config = dict(
    n_layer=11,
    d_model=64,
    n_head=2,
    n_kv_head=2,
    head_dim=32,
    d_mlp=192,
    vocab_size=4611,
    activation='geglu',
    norm='rmsnorm',
    norm_place='peri',
    norm_eps=1e-05,
    positions='rope',
    rope_base=1510.0,
    rope_fraction=1.0,
    qk_norm=False,
    attn_scale=0.177,
    bias='none',
    tie_embeddings=True,
    parallel_block=False,
    extras=['capped logits'],
    init='normal',
    init_std_qkv=0.0805,
    init_std_o=0.0172,
    init_std_up=0.0805,
    init_std_down=0.00991,
    optimizer='soap_variant',
    lr=0.0105,
    beta1=0.95,
    beta2=0.95,
    weight_decay=0.024,
    lr_head=0.0124,
    grad_clip=2.0,
    warmup_steps=200,
    schedule='wsd',
    decay_fraction=0.701,
    decay_shape='linear',
    final_lr_fraction=0.1,
    batch_tokens=[16384, 32768, 49152],
    seq_len=1024,
    doc_mask=True,
    train_tokens=113400000,
    steps=3651,
    dataset='wikipedia_en',
)
Each number is 128 + 32 x the weight over the matrix's rms, rounded and kept within 0 to 255. Layers, rows and columns count from 0.

# layer 3 MLP up, 192x64, rms 0.325, rows 130-164, columns 0-63
[[157 129 102  95 101 128 110  90 136 140 123 108  94  29 132  69 106  69 169 167  97 134 100 107 133 115  92 108 136 108 123 104 108 143 179 108  72  58 117 167 200 118 128 139 185  99  81 112  87 116 137 114 168  84 194 141 140 113  90 134 161  94 127 127]
 [156 127  85  94 102 113  86 131 154 108 127 153 136 145  91 156 151 122 108 119 163 121 117 175 128 115 162 126 114 142 119 125 140  87 200 125 104  62 111 117 145  75 118 171 141 150  65  92 112 149 169  96 151 174 173 124 123  62 152 100 159 118 136  81]
 [203 164 146  98 100 136 147  99  99 136  81 143 175 139 106 102 177 116 103 183 158 102 126 132 118 180 122 126 118  72 137 179 127 178 133 127 181 108 212 105 108 147 123 134 142  86 121 131  78 137 204 102 127 104 119 100 131 136 149  62 116 149 162 110]
 [ 90 143 112 130  98  39 104 160  90 101 118  98 140 130 101 101  63  91 108 141  88 125 101 120 119  94 150 125 120 158  96 129 125 109  79 123 165 120 167 170 133 159  94  97 149 105  83  59 138 115 195 150 161 112 186 131 126 186 201 126 110  94 101  92]
 [122  53 100 117 134 123 120  92 153 114 156 124 163 139 146 132 100 106 181 179 135 108 215  78 114 176 163 126 147 133 142 152  92  66 144 161 197 150 160  40 108 155 178  77 105 134 158  89  65 113 210 146 129  85 120 139 129 100 134 139 181  93 138 119]
 [154 110 176 184  94 111 132 123 139 112  95 118  69 117 107  96 161 119 140 130 164 153 221 140  90  95 145 134 103 162 119 141 130 108 169 132 115 175 154 184 163 196 119 124 130 105 123  99  97  72 100 118 156 152  16 114 146  59 140 150 106 180 131 145]
 [175 142 134 121 142  88 139 112 115 153 125 120 124 123  95 114 171 174 148 156 121  94 139 142 107 114 161  70 107 100 109 187 105 153 177 104 178 141 141 150 108  96  99 156  77 103 143 141 118 106 172 111 141  93 129 152 141 156 134 106 182  99 101 145]
 [175 100 160 184 117 128 145  95 125 120  88 148 107 124 124  99 167 134 141 134 101 172 173 127 161 117 118 153  85 153 142 100 127 134  78 133  67 155 109 163 179 167  38  78 173  95 107 187 125 136 144  97 153  97  93  87 118 139 129  68 144 148 115 106]
 [ 78 115 113 123 104 131 143 112 109  77 109 126 142 117 109 108 114 153  60 115 107  89 107 138 156 152 141 144 100 134 112 108 119 134 130 154 156 120  93 156 151 142  77 110 138 119 154 208 167 140 126  87 122 139 142 136 132 174 164 136 104 108 104 148]
 [ 93  74 141 139 171 125 104 155 146 121 105 133 124 183 102 172 151 121 114 178 132 174 100 108 162  47 123 132  92  92 123  40  87  73 129 115 155 151 123 112 156 139 157 183 152 133 164 146 193 118 149 176 110  75 132  81 123  59 137 125 167  99 117 146]
 [135  84  56  91 164 104 168 156 146 118 120 161 129  79 159  76  88 179 143 143 108 137 183 137 152 199 105 144 147 136 105 157 137  87 128 142 126 195 139 150 117 115 157  40  97  84 162 155 151  94 179 117 163  88 101 113  99 100 143 109 134 131 149 102]
 [137  70  94  15 101 106 101 134 132 113 164 112 110  92  62 152  61 203 137 100 142 142 139 179 121 118 118  94 149  92  91 163  86  73  56 124 129 169 125  79 122  79  50  99 148 137 128 154 117  81 130 197 103  80 185 136 183 130 126 103  57 107 117 166]
 [135 146 145 115 165 130 139 150 160 141 142 135 109 124 135 181 120 169 151 123 125 130 125 124 176 129 131 144 179 153 125 121 106 171 121  84 101 143 155 133 181 127 161 136  71 122 142 114 173 199 100 155 140 203 152 176 183 129 157 116 159 150 115 107]
 [139 105 138  64  84 142 107 143 117 117 202  79 162 100 139  88 149 166 123 128 121 104 130 136 141 106 137 132 140 167 146 132  86  90 148 129 158 136 114  77 143 141  37 146  79 124  62 161  87  92 100 119 124 101 200  97 171  81 114 106  74 114 111 123]
 [119 167 103 171 158 140 142  97  83 146 139 153 117 216 113 141  94 146  44 101  72 124 101 125 149 152 132 169 180 167 107 165 180 106  87 124 108 111 103  85 128 156 160 148 128 108 169 161 105 131 133 157 151 146  79 182 161 107 152 160 176 231 122 114]
 [ 73 182  96 157 168 161 127 150 147 108 143 106 126 115  74 127  34 158 155 142 122 152 157 143 149 150  99  69 113 159 151 122 166 162 174  61 147  95 163 100  66 136 142  88  70  90 149 139  81 146 102 132 146 175 146 116 115 127 104 157 151  38  98 160]
 [158 149 119 141 133  73 219  96 163 134  71 159 213 160 149 122 196 119 164 129 138 160 177 152 121 166 188 138 151  65 162  76 119 135 147 166 112 153 139 130 139 156 143  97 150 120 146 136 153  81 138 148 173 150 111  82  83 140  76 140  94 102 161 131]
 [ 99 158 122 198 145 161 106 162 154 161  94 135 117 194  89 164 144 164 131 111 127 118 101 175 100 121 142  84 144 105 178 146 109 103 146 125  90 133 133 152 161 144 142 149 146 180 159  63 139 159  91  70 189 147 134 113 184 140 158 141 124 144 191 129]
 [164 145 143 101 115 142 129 127 113 140 149 142 109  64 165 136 163 103 165 111 150  92 183 195 144 154 108  83  96  87 168  74  55 106 188 128  60 148 162 130  44 130 105 101  87 147 137 118 130 152 127  98 165 161 124 151 135 146  84 179  93 135 128 129]
 [179  81 135 110 117 116 161 102 134  98 169 146 176 116 153 149 165 162  99 123 108 137 111 106  96 132  71 153 132  59 117 104 123 128 103  84 149 100 148 108 114 107 109  93  67 114 152 102  87 105 155 114  61 135 161 109 148 151 123  90  84  82 168 131]
 [167 103  97 124  78  96  89 150  92 163 133 101 111 101 139 166 162 128 119  89  85 164 193 191 135 186 125 105 107 119 102 146 117 133 147 163 117 100 124 168 126 150 151 126 127 132  96 113 211 134 124 169 159 166 100 169 127 113  79  96 102 213 144 153]
 [108 140  84 123 108 133 105  98 155 111 111 150 157 107 175 105 117 161 133  76 152 105 149 187  90 138 151 131 108 148  85 116 138 112 146  90 131 117 147  72 120 141  52 100 191 127 162 185 104 125 148 166 177  85 139  81 119 137 164 187 115 141 177 156]
 [ 90 142  86 141  88 183 115 117  76 108  88 147 167 151 155 183  95 103 144 113  59  72 119 148 157 152 117 135 153  91 185 173 146 109 162 122  93 138 151  98 112 107 110 151 160 191 143 158  68 129 109 101 134  94 113  86 124 110  98 132 162 114  95 116]
 [111 133 124 161  71 129 128  74 104 141 128 103 106 103 125 121 161 129 140  89  88 213 171 191 119 125  48 114 108  99  91 150 108 134 140 180 116 127 171 109 139 141  99 117 121 111 125 126  61 125 125 229 115 121 135  55 162 130 196 108 111 141 147 141]
 [174 146 149 189 138 158 150 114  91 109 115 118 162 153 144 116 158  97 189  94 140 122 147 142 139 137 136 177 139 119  81 121 158  91  90  72 126 144 114  71 113  93 125 116 137 157 119 109 177  76 163 124  94 101 148 100 143 101 134 134 120  49 157 125]
 [144 103 127 142 124 114 142  68  89  90 117 141 108 119  91 158 105  80 108 135 116 116 113 147 134 112 122 166 174 166 121 100 115  56 103 190  90  82 153 129 167 122 139 172 135 213 108 153 123 140 107 144 158 141 167 118 166 134 170  72 137 137 189  96]
 [145 127 129 144 152 137 128 132 174 108 157 137  66 136 131  95 166 140 123 111  63 112 103 133 181 120  93 127 134 146 145  78 121  71 125 157 104  91  69 102 173  80 136 192 141 147  74 129 160 124 122  57 158 119 114 109 148 111  61 144 133 136 133 132]
 [166 116 161 143 161 119 146 134 130  91 145 106 133 120  78 108 167 146 161 159 120  88 119 185 168 103 125 109 154 160 120  74 105  99  96 170 141 154  78 201 179  96  73 171 126 100 121 146 126 114  57  73 151 129 190 166 100 134 113 100 147 114 109  89]
 [124 119 109 175 110 103 136  93 110  76 118 153 159 131  84 115 127 179 192 230 136  90  96  91  94 139 120 115 140  96 105 141  98 141 158 116 116 140  82 124 146 139 153 136 124 116 101 137 153 122 151 130 123 122  89 148 154 207 172 159 102 106 134 141]
 [102 162 113 136 143 156 143 100 154 108  93 131  80 133 134 112 131 150 149 135 137 111 182 151 203 133 140  96  95 118 136 173 197 172 131 149  76 116 134 102 136  57 112 100  94 165 172 158 159 120  80 115 109 139 132  81 102 107 156 190  95 119 131 168]
 [105 133  78 169 115  96 168 133 174 125 132 113  77 159 188 111 137 152 110 133 102 115 157 170 134  99 153 131 105 141 117 114  98 145 131 104 105 129 141 158 186 114 198  86 136 141 131 124 143 100 123 120 116 132 129 144 128 109 157 152 181  95 101 111]
 [155 123 112 151 143 140 167 136 200 154  92 146 112 118 126 172 138 133 144 174 141  91 181  89 122 164 138 124 130 101 129 215 140 140 138  99 128 140 121 128  71  78  96 109 179 121 211 168 146 149 135 163 139 117 148 103  99  92 132 153 130 153 145  71]
 [101 131 102 138  93 144  53 158 150 139 106 172 191 127 127 119 130  88 132 147 154 144 132 119 111 160 137 214  83 140 175  86 155 106 154  94 191 118 128 151 155 117 104 113 126 138 112 125  92 120 140 170 156 113 106 122 100 130 128 197  63 142  87 138]
 [138 184 138 118  77 136  85 156 170 118 155 138 132 140 126 154  72 137 115 138 109 108 196 144 128 143 149 113 111 187 128 129 142 116  79 171  74 112 127 116  93  88 128 114  82 143 123 160 142  97  78 137 154 155 101 179 101  40 154  56  69 165 130 141]
 [139 152 155 129 107 171 189 109 146 119 110 192 140 158 152 104  89 146 126 180  95 103 129 157 141 102  92  98 123 165 193  93 104 138 136 177 156  76 133  88  68 128 195 136 101  72  88 170 148 155 174 145 169 119  96 115 139 171  82 164 117 145 115  85]]
# layer 3 MLP down (transposed), 192x64, rms 0.3, rows 130-164, columns 0-63
[[113  96 125 140 121  48  88 154  69 127 139 174 108 158 143 174 189 134 174  86 136 120 160 118 155 139  96 126 163 123 109 142 196 137 104 131 104 149 121  97  67 130 124 122 113 116 110 142 124 160 143 157  99 169  63  90 154 124 110 138 139 138 162 117]
 [101  88 182 157  73 139  85 134 116 177 131  99 147 135 126 110 108 112 120 153  78  85 134  87 113 144 120 174 125 141  26 110  90 174  88  90 114 215 156 145 157 156 169 123 127 105 157 183 111 118 181 173  88 125 107 143 137 158  97 160 117 158 112 170]
 [ 93 166  98 153 144 180 154 136  82 150   3 149  62 132 127 128  76 120 112  97 112 147 113  96 134 136  85 148 125 163 103 174 129 134 179  66 111 171 174 111 155 131  95  98 164 153 175 165 126 158 123 164 137 136 121 163  95 127  59 170 103  99 168 132]
 [206 135 140 182 150 145 155 104  84 100 180 164 139 114 196 142 182 143 131 135 127 131 107 131  76 120  79 138 138 102 169  92 116 145 156 142 126 162 113  52  85 138  81 133 127  90 107 199 148 129 149 174  78 160  92 114 171 105 134 136 109 134 160 120]
 [144  97 165 140  81 133 160 191  97 103 170 107 119  83  92 136  91 117 125 198 117 119 193 181  43  70 102 146 153  60 123 113 105  87  80  75 147 105 150 148 197 121  70 119 128 134 156 155  64 116 105 138 142 154 130 203 110 111 138 108 139 182 122 105]
 [119 160  98 107 135  92 120 157 148 141 147 228 143  77 117 180 134 130  77 111 127 101 125 106  80 124 100 112 143 134 142 157 149  82 139 126 100 158 134  34 182 126 124 112 131 193 156 133 113 132 164 152  83  82 188 119 141 186  82 146 151 175 106  90]
 [ 42 109 102 131 137 169 138 144  91 108 108 121 169 117 145 161 136  92 165 104 158 145  89  88 159 129 136 184 124 125 130  81 120 163 155 126  70 118 134 101  81 180 128 120 135 135 117  83 143 131 101 157  80 109 129  94 114  91  65  99  56 143 158 133]
 [153 148 109 109 176 119 123 118 127  59 189 119 168 183 128 123  78 153 148 137 102 112 146 191 115 137 134  85 163 122 103 128  80 128 148 121 126 139 173 114 110 124 182 169 145 152 163 108 120  99 104 112 135 117 171 139 128  82 116 124 124 114  73 118]
 [121 142 136 105 126  87 136 165 156 154 136 114 150 101 152 136 122 136 132 110 126 122 115 109 149 124  87 121 104 124 127 108 138 106 138 106  97 120 117 146 100 131 138 144  88 136 123 113 168 174 158  91 151 117 137  91 138  94 118 172 144 125  86  75]
 [172 145 151 155 119 141 158 104 129 175 137  98 172 108 154  92  82 137 111  55 147  71 138 130 155 198 109 126 150 100 124 122 169 155 139 114 155  86  99 119 126 180 101  60 135 115  71 136 143 114  89 114 161 166 146 153 100 171  69 131 108 155 169 112]
 [134 158 192 184 120 159 124 115 144 111 154 118 156 128  85 132 122 142 136  57 112 127  80 146 137  85  89 128 130  94 146  97  85 101  90  77 148 117 108 119 149 154 124 187 121  88  94  77 119 131 125  98 120 170 124 133 156 158 101 141 114 117 135 139]
 [152 149 171 190 138 145 157 116 154 106 109 124 127 124 150 106 128 113 121 137 130 122 125  98 129 168 137 110 154 174 105  78 132 174 160 111 149  70 128 135 158 108 178 117 141  88 131  60 130 148 120 111 129 159 113 130 140 154 120 172 155 134 133 120]
 [134 120  82 121 134 153 152  85 113 151 129 102 157 100 159  69 140 158 175 148 135 132 146 143 109 143 129 104  33 175 131 162 135 169 102  85 133 123 151 138 133 168 110 131 105 116 124 172 119 119 100  92  78 166 102  96 149  58  36 134  79 138 152 149]
 [163 163  92 164 132 102 131 178 108 124  98 116 137 152 129 167  96  76 167 126 131 140 102 192  83 162 176  61 131 133 194  67 126 153  68 130 105 167 192 152 152 113 138 149 158  56 171 148 123 113 133 189 122 138  97  76 122 139 137 115 132  87 122 142]
 [210 108 140 167 125 138  94 174 199  53 100 113 105 153 157 109 158 171 186 128 100 141 138 153 169 148 111 120 143 135  93 117 111  80 175 153 119 115 167 152  90 100 144 149 151 159 113 126  78 112 183  93 110 143 165  60  71  79 135 116 136 105 183 136]
 [ 90  92 123  99 114 163 102 107 157  97 119 111  77 167 158  61 162  81 151 104  94 111  48  83 161 112 180 121 155 106 167 138 114 131 137 135 128 180 125 126 183 113 133 160 162 133 220 147 126 115 142 106  74  95 115 158 189 120 131 168 172 149 130  51]
 [136 126  84 121  93 150  55 157  52 111 172 110  94 147 150  89 113 100 116 160 111  84 159  87 158 131  44 158  87 164 116  78 128 114 134 119 167  58 132 126 170  68 106 183 167  77 120  79 117 134 126 100 115  74 114 180 138 118 168 136 134 123  71 175]
 [142 114 140 136 109  94 146 105 116 100 151 139  91 112 191 121 145  80 128 153 120 138 203  85 177 185  90 140 161 120  97 133 151 128 127 144 136 101  88 148 151 142 129 175 101 135  67 133 161 123 177 172  79 117  99  89  69 150 134  70 144 101  96 139]
 [108 113 132 157 167 160  88 115 115 109 118  43  92 138 100 107  52 126 131 158 116 146  64  73 121 129 155 169 128 103  97 132 133 137 131 122 129  90 109 131 171 170 194  76  76 137 139 153 123 147 149 152 106 101 124 141 105 172 104  74 100 107 107 122]
 [ 97 130 141 142 134 178 114 137 167 175  62 102  76 105 153 132  62 113  63 133 128  98 114 159 104 150 146 109 104 160 144 169 134 137 144 174 128 153 133 145  80 140 165 112 108 134 133 113 118 147 143 155 180 150  83 136  95 136 125 144 127 149 132  65]
 [117 146 107 167 146 106 135 102 129 165 141 165 125 135 157 137  94 173 160 120 152 105 102 118 122 152 201 171 189 196  67  49 156 169 132 117 145 139 119  89  72 189 127 154 114 138 145 110 128  84 121 164 127 130 166  85 113 181 191 162 132 140 150 156]
 [ 88 175 156 105 160 201 127 161 125 131 169 138 129 141  96 190  98 103 137 142 164 109 104  82 145  94 106 105 113 133 176 119 104 185 109 168 136 179 118 139 130 115 160 127  16 115 171 104 155 147 139  72 128 198  94 128 138 153 126  86 163 145 110 111]
 [171 118 152 146 145  89  98 131 116  65  91 150 106  63 167 148 157 136 132 133 143 108 135 141  77 153 169 119 154 158 141 104 157 110 169  27 124 111  90 166 121 118 142 173  66 104 107 155 163 165 144 149 100 173 168 188  90 171 124 112  88 126 144  91]
 [117 165 148 193 139  57 149 150 155 137 147 139  96 137  63  97 105 205 105 162  88 151 148  69 212 105 107 178 141 185 174 153 122 130 105 133  97 129 171 158  55 142  98 103 148 108 158 154 200 180 150  83 129 153 128 128 124  84  76 148  84 156  87 115]
 [ 83 150 126 126 143 100 142 168 245 152 173 110 106 150 105 112 117 178 104 144  98 102 126  98 145 127 120 133 154  85 111 149  77 118 110 173 144  99 165 143 154 145 109 148 101  84 138 136 105 194 146 126 179 176 131 128 133 138 136 100 121 209  91 128]
 [129 157 130  99 155  67 147 165 132  83 120  93 156  92 107 170  84 120 186 123  96 158 195 163 175 188 106 124 101 158 122 146 141 121 145 185 141 140 145 163  96 115 138  93 129  93 135 155 128 101 181 116  86 161 141 110 126 134 122 103  79 105 150 162]
 [146 146 122 147 133  54  86  56  97 121  89 115 118 140 100 131 102 149 187 112  67 136 160  93 143 179  87  79 127 128 112 130 144 158 121 123 139 112 160 169 103 119 123 129 156  82  80 138 205 181 122 143 151  93  80 149 112 139 106 167  72 148 106  43]
 [ 80 153  84 114 111 142 147 187 152 135 109 168 129 125 161 164 119 112 113 100 153 132 131 107 113 179 161 134  77 137 124 170 138 138 172  90 102 108 117  51  73 180 162  90  79 157 135 109 138 152 145 169 128 124  97  95 142 129 121 123 152 145 101 157]
 [139 122 138 115 101 118 140  99 171 171 120  98  99 190 182 124 155 124  76  84 133 171 137 138 149 130 143 151 108 134 135 146 168 162 110 131 139 119 174  94  88 115 116  93  89 134 153 116 128 109 101 145 130 147 163 111  93 106 150  67  97 145 135 117]
 [129 114 153 110 145 138 114 173 149 116 175  82 116  82 127 131  97 135  53  68 100 160 124  91 120 141 138 209 101 136 113  93  68 144 123  99 189 141 142 120  80 143 164 145 140  77 165 113 129 133 141 157 136 121 141 153 124  90  30 108 131 142 110  89]
 [105 146 103  86 152 163  50  93 106 122 150 130  97  98 113 111 134 144  80 135  95 112 102  84 125  85 174  92 145 116 125 139 126 143 148  95 129  91 140 126 105 156 136  94 132 196 132 158 166 157 159  86 112 136  79 114 165  55 107 101  77 118 154 166]
 [105 151 133 136 149  75  95  98 109 214 206  91 182 118 146 142 123 136 122 118 136 127 131  96 113 112  95 115 156  88 145 108  85 137 145 127 133 147 136  79 117 130 145 118 118 168  89 111  60 154  72 196 124 129  96 164 136 123 156 147 179 211 136 142]
 [124 106 151  68 149 111 149 137 123 120 145 138 135 105  69 154  87 108  90 112 117 102 127 138 141  83 167  74 152  94 111 145 132 113  91 126  57 106 137  95  43 134 121 124 130  78 139  62 181 120 114 160 100 132 151 141 138 101 112  74 163  95 147 149]
 [184 138 110 126 129 106 105 103  65 116  89 139 123 100 159 205  84  77 136 149 138  87 108 157 150  65 149 149 156 141 160 125 115 148 180  46 160 160  91 137  90 125 106  87 146  53 107  90 191 166 174 173 138 130 129 101 101 154 146 127 159 149 137 129]
 [133 156 110 173 130 153  97 141 128 197 164 135 157 132  62 120 172  81 121 144 149 120 127  83 116 158 132 150 100 116 161 104 139 139 132 165 164 165  80 146 193 133 120  91 181 128 113 103  94  66 118 123 170 118 109 144  75  90 151  62 194 130 152 190]]
# layer 3 MLP gate, 192x64, rms 0.328, rows 131-165, columns 0-63
[[157 118 175 103 118  83 103 139 101 117 117 142 144 117 107 109 203 100 111  88 114 112 136 123 209 193  78 123 155  83  93 122 122 101 177 102 107 153 157 144 120  44 136  99 104 146 134 166 144 187 178  98 135 134  99 122 152  84 108 137 135 116 124 127]
 [186 111  87 177 196 144 119 126 109 142  20 182 123 129 137 149  92 115  95  97  71 118 108 141 117 103 143 141 116 119 109 169 117 157 141 108 113 129 135 173 145 122  50 132 120 140 193 142 106 160 133 192 102 100 149 131  83 105 144 119 133  82 120 148]
 [136 111 214 109 178 111 150  68  98 158 145 192 138  93 218 151 143 156  96 202 140 133  95 160  90  97 111 199 124 104 129 108 112 160 215 147 141 135 120  86  53 106  80 132  77 153 120 184 181 145 115 186 115  86 128 156 127 132 101  79  92 106 166 115]
 [106 167 175 129 100 154 130 150 139 151  79  62 155 134 114 124 133 205  78 127 147 150  99 166 125  99  93 167  79 132 163  81 119  99 118 125 166 116 135 130 116 109  59 146 131  74 110 152 188 113  90 163 108 147 126 121 156 184 106  81  94 149 145 183]
 [143  77 124 169 100 127 127 125 145 116 100  79  75 132 105 116 132 114 109 157 140 188 146 125 116 114 113 123 111 172 108 135 143 135 147 154 123 154 109 164 144 143 130 126 114 128  82 121  97 107  81 144 121 131  50 135 201  83 152 161 119 132 144 173]
 [211 169 141 130 152  78 148  96 150 106 114  98 121  94  81 104 155 128 108 142 105  84 161 134 118 105 163 105 145 130 118 172 171  95 130 133 200 108 162 127 202 102  77 158  75  70 145 135 110 169 177 140 172 112 143 147 142 141 187 117 194 116  51 119]
 [135 181 143 119 152 111  85 187 145 155 164  81 112 133 128 163  93 128 144 189 127 111 103  94 122 127 152  86 140 103 113 136 159  91 176 117 188 144 101  56 115 121 217 143  93 150 144 125 154 118 119 136 100 130 145 116 133 111 124 109  72 134 110 132]
 [194 154 152 113 128 152 148 108 123 141 153 159 138  94 153 127 109 124 148 177 138 187 137 120 123 122 110 154 109 119 197  92  76  85 175 143 127 140 125 135  48 137 202 191 156 141 131  96 130 162 146 131 130 111 149 116 151  50 157 141 138 133  48 155]
 [126 188 171 126  95 121 129 122 149 173 113 116 128 101 180 131 119 102 120 119 139 117 132 161 135 158 156 181  87 155 133 191 153 161 142 106 125  87 136 160 104 173  98  58  98 134 130 138 149 116 113  88 103 209 127 192 100 159 113 127 168 146 151  93]
 [117 100 138  99 125 107 131  70 113 115 123 161 117  78 115 131  69 128 112 118  75 131  94 153 138 142 126 129  98  86 189 164  84 100 171  93 127  93 132 149 153 115 194 141 112 166  99 166 122 145 110 156 126 144 154 145 136 152 107 145  95 113 103 179]
 [132 163 116 130 140 162 123 140 151 139 120 155  79 132 127  89 128 141 184 156 177 129 105 122 134 139 129  93  83 164 152 108 170 132 140 118 126  66  79 138 103 105 166 150 147  86  96 125 118  99 140 113 103 126 161 127 170 150  81 118 125 149 160 168]
 [108 148 214  88 150  89  90 205 138 103 117 143 107 154 129 161  92  46  95 173 139 135  81  93 132 139 124 133 150 133 117 165 133 156 181 191  91 115 107 133  75 112 153 149 104 188 205 104 156 111 132 153 226 101 131 157  93 174 167 159 125 112  85 125]
 [138 162 119 185 129 177 124 186 144 108  66 184 148 116 133 110 112 162 124 156 161 112 123  84 117 178 158  41 133 141 176  75 165 127  68 108 110 138 129 190  97 101 193  93 167 123 197 117 187 137 148  88 112 144  61  94 114 140 143 143 175  89 133 145]
 [ 90 139 122  73 125 150 147 153 127 118 120 177 123  86 174 194 127 157  83 131 135 138 104 117 102 110 120 120 145 105 141 112 113 160 125 104 109 135  89 178  94 102 126 144 120 122  83 123 172 149 104 162 145 101  85 190 133 148 169 115 144 114  50 126]
 [109 135 158  69 138 151  44 136 145  78 149 166 114 109  98 139 147 124 114 165 158 155 167 180  93  57 112 142 127 106 107 114  85 116 143 141 177 215  87 179 130  99 174 110 126 165 147 116 183 151 145 145 168 117 114 105 126 198 195 103 117 129 115  98]
 [161  99  76 134  65 121 140 126 115  71 153  85  51  86 165 127 125  71 133 145 124 135 151 154 127 117  46 175 121 134 147  94 115 136 123 109 150 138  85  93 144  89  83 209 126  79  78 119 136 182  88 134 131  50 220 115 156  93 151  97 148 150 104 117]
 [105 110 189  82 119  86  86 134 130 137  97  88  87  80 180 161 142 116 125 121  78 137 199 155 145 112 106 166 148 156 107 103 137 202 146 130 114 101  89 154 106 133 145  84 124 115  88 134 143 126 175 185 111 117  99 148  57 110 136 142 104 106  87  79]
 [150 123 114  53  76  94 122 101 162 146  89 172 118  90 141 120 142 141 137 173 207 154 165 145 125 135 145 105  59 109 135 141 104 111 117 139  98 156 152 129  90  78  82  93 156  39  69 129 143 102 130 142 158 139 111 109  89 105 119 107 108 142 132 144]
 [120 178 128 129  70 162 147 110 205 172 106 122 165 132 129 121 163  72 111 106 187 105 152 141 147 192 140 104 116 143 183 101 145  81 132 158 118 160 171 165  74 183 152 156 128 155 109 145 160 100  97 137 131 192 145 125  47  90 114 136 130 137 138 114]
 [181 101 122 132 113  82  95 150  95 112 102  98 100 131 122 147 142 135 183 141  66 101 163 172 215  99 129  86 161 152 160 168 146 111 143  99 125 144  94 139 127 156 136 135 144 167  86 129 178 132 119 172 160 163  96 162 163 165 121 101  96 175 155  65]
 [ 98 180 172 156 140 178  77 185 104 124 180 139 120 129  80 174 134  98 113  84 149 105  78 131 101 133  79  87 156 136 168 148 176 136 143 117 118 165  87 119 135 138 174 149  89 100 162 110 117 173 114  65  60 195  62 171 134 168 125 122 142 148 141 119]
 [123 189  96 119  35 111 143  92  97  74 139 124 170 176 130 111 113 121 148 125 103  45 103  83  77 106 163 120 179 151 144 182 110 120 149 161 120 146 154 170 102 128 122 115 141 175 148  79 134  99 155 115  98 121 129 138 110 116 134 106 126 164  61 132]
 [ 86 137 109 131 136 149 158 107  86 114 143  92  86  95  60 111 132 175 105 157 147 153  99 124 166  84 114 140 161 152 164 168 106  78 153 127 101 134 176 175  61  80 144  95 123 173 152 152 122 176  82 127 151 198  83 157 156 153 128 112 107 158 127 170]
 [ 70 128 123  76 137 176 108 130 180 155 112 140 108 102 136  69 114 141 141 136 107 115  89 112 113  90 132 101 106  90 102 167 157 119 170 169 101 108 112 170 122 109 117 120  93 143  99 164 167 155 115  94 138 160 175 120 155 136 101 124 108 120  82 117]
 [156 139 128 109  75  56 119 107 117 128 117 127 136 151 109 149 128 143 116 148 165 162 178 163 105 147 157 158 108 163 133 181 176 148 107 168 163 155 153 127  93 137 151  56 140 153 168 115 208 120 173 177  83 124 121 111 135 105 190 151  60 121 134 113]
 [183 100 140 173 157 157 141  88 144 131 160 146 129 194 142 136 112 114 105 134 185 181 122 147 138 130 110 144 148 124 176 143 132 157  28 125 106 172 106 141  57  84  96 149 133 137 125 135 114  88 127 147 176 103  71 118 136 114  79  94 140 102 200 170]
 [176 143 143 122 105 156 129 156 114  70 145 122 149  79 163 165 134 165 168 168 178 167 175 170 141 165 134 159 101 139 132 128 156 145 150 109 138 160 125 173 131 186 140 151 115  82 148 120 123 136  81  48 120 192  81 165 104 106  57 170 173 120  86 143]
 [119 158 118 119 118  78 118 170 162 160 173 117 138 129 182 136 112 119 104 129 130 176 148 149 129 125 144 109 144 162 110 146 149 131  99 173  51 138  89 128 115 117 145  26 186 171 103 126  68 131  96 160 155 109 140 104 115 115 119 102 119 146 135  83]
 [ 94 129 150 154  94 163 164  91  98 118 116 177 118 144 109 135 128 114 139 153 156 154 164 128 159  93 118  97 142 134 152 175 149 173 181 127  99  64 124 174 131  90 120 147  67 155 199 112 193 104 133 100  95 112 126 185 104 100 109 181  73 129 113 133]
 [121  76 158 143 176  88 147 117 136 179 117 112 144 148 160 108 127  95 125  91 167 163 146 167 152 128  80 141 139 119 138 143 134 107 163 153 127 155 108 135 182  82 137 114 135  82 162 106 143 123 108 158 131 166 179 112  79 169 102 173 185 164 140  30]
 [174  87 116 144 170 139 150 140 151 135 127 163 147 148  84 116 140 151 103  93 171 110 100  66 158 153 160  60 150  96 128 156 164 154 137 105  82 100 138 112 183 160 107 189 121 156 170 148 134 102 107 115 158 162  88 143 102 167 116 208 104  90 183 130]
 [129 112 163  31 147 154 142 145 146 105 143  76 106  85 137 172 130 135 105  59 121 156 125 141 146 122 135  64 149 161 124 159 118 160  95 114  90 167 199 148  89 126 132 118 109  51 169  82 159 178 102  95 114 128 116 160 101 151 138  69 115  77 124 130]
 [157 104 112 142 111 167 126 159 125 125 153 152 104 166 108 173  24 119  99 142 156 158 133 140 157 113 133 104 119 165  95 119 138 127 106 195 126 147  98 132 114 108 156 183 112 182 183 139 146 121 119 182 138 122 148 166  67 111 109  91 127 192 110 159]
 [119 151 195 126 149  53  75  99  76  45 120 178 119 111 186 183 103 127 126 111  84 109 115 152 107  93 140 115 136 136  92 165  86 138 173 160 136  98 181 148 137  96 112 129 109 141 121 113 169 173 178 131  81 107 121 118 159 109 166 131  97 196 203  76]
 [109 157 118 136 136  73  75 144  75  87 171  99 127 140 134 138  77 133 111  97  96 122 115 174 118 147 148 137 154 157 112 157  95 185 104 169 120 119 140 103 149 116 120 186 120 101 160  79  68 163  92 182 121 153 103 191 185 127 157 123  85 137 179  99]]